{"head_dim": 128, "d_mlp": 704, "init_std_qkv": 0.0421, "init_mimetic": 0.7, "weight_decay": 0.16, "doc_mask": true, "steps": 7054}
Each number is 128 + 32 x the weight over its row's rms, rounded and kept within 0 to 255. Layers, rows and columns count from 0. Numbers have three digits each. The size before them is the row's rms in percent of the matrix's.

# layer 6 attention output, 256x256, rms 0.0711, rows 100-255, columns 0-31
093:117089098113139175111079140166102115173178076174134110099117131101131116098164117134158136090166
109:161071139107148076097140136134162147059142108078136142147123095140150165121071133119178115178141
088:133084169114136119132046182148067146134139152135071125100141173127164117136135133217176080166110
098:172177154166113122161126058161106121098077194131049147161077109075159107113094121142140134131117
078:130105145052093135118115177126210145114177117134161205109158130138104113122145053111156195097121
095:100042146116126188156144150129084048118135145162143069082142169142133144171095166123166109154132
085:061084143108134124164112130089115158094173128116137162136166131130120074155161140129128183130176
086:126156117114176145133150168080155121139112166102120126103142114131145125150114139084104093139155
103:122102120093105061154081115204127092103172115112172127147137108117094071101063150139111117151166
100:139146174101134089119108064190115062150130120149127141095121098105129176150103132128088165153113
095:079092062144104119118094103115102134125153107078180124143103134066140097148154122102110134125150
079:119124168181178133204138169150220161167119152175101147153093112158134090123144174157123081151120
079:141184165088155177204165180119084117124119102131147134119148172112130196103122134141105128187137
094:177202149128135203134176123117103153112134114198084127194140148098143102089136152133111142097099
106:068155097121044098118076148102125145147112162073167147151067156085097139120157100124079129124181
097:202136134171163067139107125139166134086120125094151131170176123187085123161116147091139092042040
093:077123127113127103147161142158121111168054113172128171099067087168097095095131138099191161112077
095:173116090166069134078108075139187119156128116169128161146120122164081139179101168145113153122148
098:076162136117044131124127191111136131188113126190145155134075034134147157123122110123172173091083
101:186141146172077097145124109169141091087119112178074123128162161092146126166108124148147150073080
105:164125151113133114111169098143190145067156116106140114149161148106183103126110119146092133108108
087:128108139193141122095093138100086143200171107108144128219092102142162152120173127111138111118154
108:099052103136106117172104141117139112207089136124093130133115084143132129110067124146188120183140
095:127164169157162139183095150109089142116158122094073099153120122126162159136138080162110157120120
090:091114123137099075130109140133078164103130071126152118157161132163118163117132129163140110139133
095:188181159117113166093144103178045137154144126166090133088095086129152137161136120190143161155096
097:171108105122085149138117123105143167142156087101189157117177116193062142096166120069108130095114
095:139106133109167138165151070137092025083136145146135097097127160091159117166089124128145159116082
093:104130109118078111150165130121129149111095114139166130114209130102096110085110165090159132143133
102:172085178109151129150151071060197093075145150155121121140167102053094142099099145116105162129092
105:156101170142177138156150103146152085112110140168075079160099109133139159116095140160101099132120
099:189163170147133139094092093162158192131167167110096145077115152164111154093169164150130140115108
103:189098170140166085138100124230176128089149117178087201152089065146161115102069099107163107157107
094:125109146089113124063120130103098148179164097082137114151145132149083148169143088117123131082163
103:131100209102174156132137131152123084132209126143065148127111155070133148110116092153072172135137
105:063227121126131114145122146154106129159153093154122119084127134145165108138105141153101085121135
095:111181092105116122144139126094131163121154126088186167145089084069166048112137093093095088146120
097:147150156138127097097083150136098084173127121088105132153111130182139156159152126059112115121162
102:143087113177152130211127144077131130111108112124111092133159103124126138120142131119154175105093
097:177143146126114095087112147208119089071106161140082120139097162188152114155138138181106122105148
093:084140122124138175141160142095107123185090140146180106146164145124117126128155133130094137151143
099:115108164156121135136162109115173118102086134143103107106111183138133135213153147143148142070105
097:105094170141179124115165135106100086182168103096101109117141178145125143147119118156143097191163
111:168102153120154106177166097140124085133135138135106116097078112071081154075085171118141151193088
107:099136086127113098126134155128164155168133097113128206113097122104152044135121129100147126168123
093:135071158161115075073142115101159078054123117065192067111166127159153145176117087127103103100147
097:100155122191149125107078140134114189148161120118105158113105187090169149147164132184107130073122
091:131100180154132124149107089127134085078165077178082131160174139165117114122121186134120161115142
083:068163104180120085157072120111088150113135089117111136144138156094104137128164191126168096183138
087:122113106142108113144102164148128080137157160132098127117099129112169109131153163120105100102102
105:172155129113114157167173105146152105071138095140164147155158075120133118131126129120148108147082
117:129169145100095181137115133188099122144164062168163152147084084192126063101154094124168089124097
102:150142147082186107095142138187120170143157151128113144126131093163138150079158151102175145135112
104:102127151168076071166085125116133102103155171018095139141059081103113094124091177073148134174144
089:084137151192150113113076133138124115200146082103105165152088148124152153122159127144097098172134
101:143100112100098184131113078061171109103136120120171098154132136127136095116123138139122147106112
090:105152117081131134206099121070186104091153173073142171150095110140197102152085151117099122101164
095:131159155156135113140150124112094132128125115144103136110159163138093153175198096098130195169154
110:175130151092101160078135105203166124144131124181149104129122132124158138127129106163151118105156
104:130093131155169139128100157088124177118151163103105138122183159160105116163188188152134119137147
096:156108178076145108117101124104095133163165137111157118109156145108101157097178135105146102114118
099:091125132111098082123133167189093137153104186185088150141044098136121096121148109121191173108071
097:123117145022135124155178139163174084114126130133130188106132155135106075152073174108163122208162
100:197148137174155116135139154089143114132103154162141104171165148126145133163157126098139085089061
107:177136115139112108148076109108141128105124157135070170141087135106123140139156208086168191098081
102:156153099110133105162175160157147116059118086084134137139092135118138101094000115120150096160126
098:117061128097178152124103160165188125218217147140110162057115161077181097065059132123118128133166
092:139139101143091054184108162102106084075154154038132118139111141078088107084112129065140098125089
107:134163176121073141103163065062144166081074141099099090140153177149079175177130132164138176160124
104:098097095125112112170096128161113125121062164084104137106123127175166145128112192163165114163176
093:125124142115132166148123123150162106131098101153141151125153049164191192112107175136106117115102
095:182131133097119111066203141105192138183104108145189119177096125152087142142107120113154094194125
093:116156156115120118129123135098103118136104164119125145107138123090112101140211102138082091158135
113:146139066136075148111090093083178116141130136073144125162109146133147100082061172084044103112184
109:133100119146104108135116121147131125177053125206077166136127148118135162149084141139239145171068
101:135125111155103103088120091085114108188123181119112141146111153101130127194202116122045166111135
085:161116108110169149079124131136144134150167087191222149152107121160119109153148151139148119116087
108:141084185087164151137120153097156078133163167155074128112091148113166118081094115148136156088119
105:131149094131156116086164163166146184132109128141139169089112204106132104108127114130158113157136
094:125193105156096116081139116085119112077118129102114097142175140179096083182159153114103120056102
103:119087080168142113119111160183060116181134110125151123073129129132064084103137155093117077117123
123:126118112170082138149153091115123084160172075144127073165134090098146163115121081116102130159100
083:095141131127095069140156142088138183140117109059167158154183152121040125125126147089156110210124
092:170135114135132143107126159131156111089104150139147150165115103204113129171192118093130146093106
084:126107124126135180154163108096161096141154147134138144114124130116183106143124148083141171134119
097:113140133112122122122080082122075129097136196078126102081127158117189137151151161164161073142124
092:177156113132086120181164158108131128163075158138143164129139094072134124139104119060185090153076
092:125119123157122141074097110099140109157126181121139134155070114125186086131201127110143131072146
096:135137134116165092082091101180137140117155175091119161106101212115126104163145149145096137101185
100:105154118164094081075106096069063190126103124097115062152192141151104167150180114161116160118142
102:106175125121143170182129091188119086173111103175110184120055099169200205093100185096109121136138
092:135120085105097132098134087125148142065120117110182149081122135092167102141141116128136156079107
096:123110109138162075148170198103131130145132081082146123121189129176043075163143056097075116163144
101:151144126121128133074127103112145136086125186084156119100099193143128135159131136149087117077143
089:125121107156114126129094130128107146120138077183119117155129110102084152070175119168115152138074
096:184158180075176138115081117166113144074147146091098162123156170207126161117134129149108132131133
108:121120106152159125157125176114142182107134124102089139139163145139131071148154080135117129151154
120:093161083142159136161137144069150147111095092081115114158094070156136109103128101095094160075160
103:114082127127177144129176129093175170081095114083113095156111078201064150101147069140133145162130
090:176134130133142115135152158117135118176160075157082152101132077147114123117093137096101149169075
095:085126130154075115162112136111084131150124131120077093255137133111130118142131109111191122152156
092:148096153111095090115114108141140081135149119148145130124159099134102184108120127119091156117155
115:079068116159148185139137163152140165114139167180154145104139153152128109134187130134122175086075
097:124097167175179145114143144145123136166138114183145117150132079171132155129179138108106115126117
110:147121113143125144133106121186144155149180102107106145129116087083120079157133105116129145157125
095:048075097180164112123145142060108143114162093082149075130102143137172201132100105147143178143113
110:166148055166134128156070104181123144155086143200105149140097102108146118109099171106157097102095
112:144123143135119146117154110143111135122165120188124127167108148158160144114146123129146163109123
101:137128117123103114113149115167196108068145094109172146128146101158143139120113173103112135130108
103:081085082091135090105132141125139141145125119187116140094118123097083055124129101154116170114088
099:157117115182119114150078062108102114062117112129069101205115054151110183143135145123115209109132
091:111093094154088077097165150078174067187125125133146127153137174123130134143141075120057155075162
089:094119169139110140094117095114115083122189152108138084099116142084099103128132136166121129113161
095:112084157137152140142182126135181177126126144134149180153124110128114088149148125108115106148117
104:144136085160086125114140155159114110148165055136190089116161126146160121121109133119074097063160
098:131129110128177149176104103208116109145171088144129153058140089118152091096115085119088166074147
120:203139133134120134104129125127085145162144085131118194125169097111098109162155094102113109139108
092:168084118246128101170085125111161145080117113099083070178122068156112093125146155105087163072147
110:181159152131097176117113141143129095182169108141093135103107069146139067154119095127149140103119
107:115124140130129107132150120146153079163029185175111098099054093157104121081143112144102080146164
096:113103137109130105125119181097078160158169176087114117099118146072116084113146105153127089154132
096:136069098107130141106198179109178142144078127104210129172096126187134095140126126070167128141145
094:150146101096075076112121162140130145135135159102125151105083093110082128121145140094152137155110
107:157028073187141034147126129069202103144080170122137113189148089085148147133096109118122066170096
099:200124107175095116143117081123154101132131094146122091096089131139156127137077141114126088082096
096:121172163144140149121163126118156089109130093150139094132069072126162134132098135109116129159096
086:157106085135165129134135170108173132145121117146115124150139097103132142058109128090120163082153
109:160121133094129150142199140160141106129129137177114167143140183176112124097125147139121166155121
090:102120160124111113148076067144094087169174129137112101134070077061137138094098133128129126118165
092:102048139145137108137167149190156167125131090114146167137142113161137112150114109148106117172107
101:138126116092140139059175082100168124115132097125152093134118175176108132149176120116074121079174
088:105141103113108109113111101136036096049140114044170071097142089091158144149086130158168118083136
102:112118045179118051120152140126116139143109098132148151157164104126083063180137127090098179103144
103:150118159183117101121094150114100132128155123077108095159106096197099178133128103129081130151096
101:115074108112092129079176128131165173141109118156134142121149104132124078195137104181124137083117
111:100093115105147130112142151083166131131134129160166133142169131095140105110152114130105154092161
097:127092086165125082150105046098152042145122148137157135138036068053143144135104146078110150121106
104:104081141129158149097108131096170160147115147132117125078081116176133126121195082162136117142141
099:144188143126101084094090085152128080149140120103142103121086128112130168135096119118091092153159
091:143134143119080127159128129177120119109081152130118109114102153114126118127155127131192098133118
094:117122133129133108134156155120195186146070170150104090134173135149132142092110146118133143080131
100:090144126170141141139092152169114177139102133183103162105114136106184122105174169162101162122180
114:109162088090132126131072129139149158152088154116151153086158135098117141125102142122148118122132
073:067142124141154137154112131133121142105147116090110161136048087161137126166151102172153130179148
094:153134128119095039115110083115133152093090150092185135188164103084145154132100098062166094089135
117:132088140169135153176086125076142196078110165120127116133164104156132144134173161181172136134113
102:096131140113167157131126154101122148101115118134139155109114159159125144154167132187106129173131
089:182110083143130136193104083137156089106101090160171127142095108164152114132104139141079132124098
115:176139188152174169125154134161144148093211101232125124090108094105116175040146141144102171118077
091:195191131094065147111130064101093105121116162128209121113099153054146133142112170103133088155144
104:107118133113163130126124103108122091055154108106127126070101136098153141128124104114161121129133
102:141135155113139144149126159133124107119175121135157144128184106135150134119108136064078136105125
087:110144117103101116076079093120046155129160118119132154118192163088190125142101180149119133111175
097:129088190164077081105088109159171088111124187133060143115120158131118140142154143163135158077111
092:163172140113124125099156097084177125116082175115128118133164143166153127178159165090149087126109
106:106119145089128140122125110100123083150184133144112134161121077099150159081149107106086177142182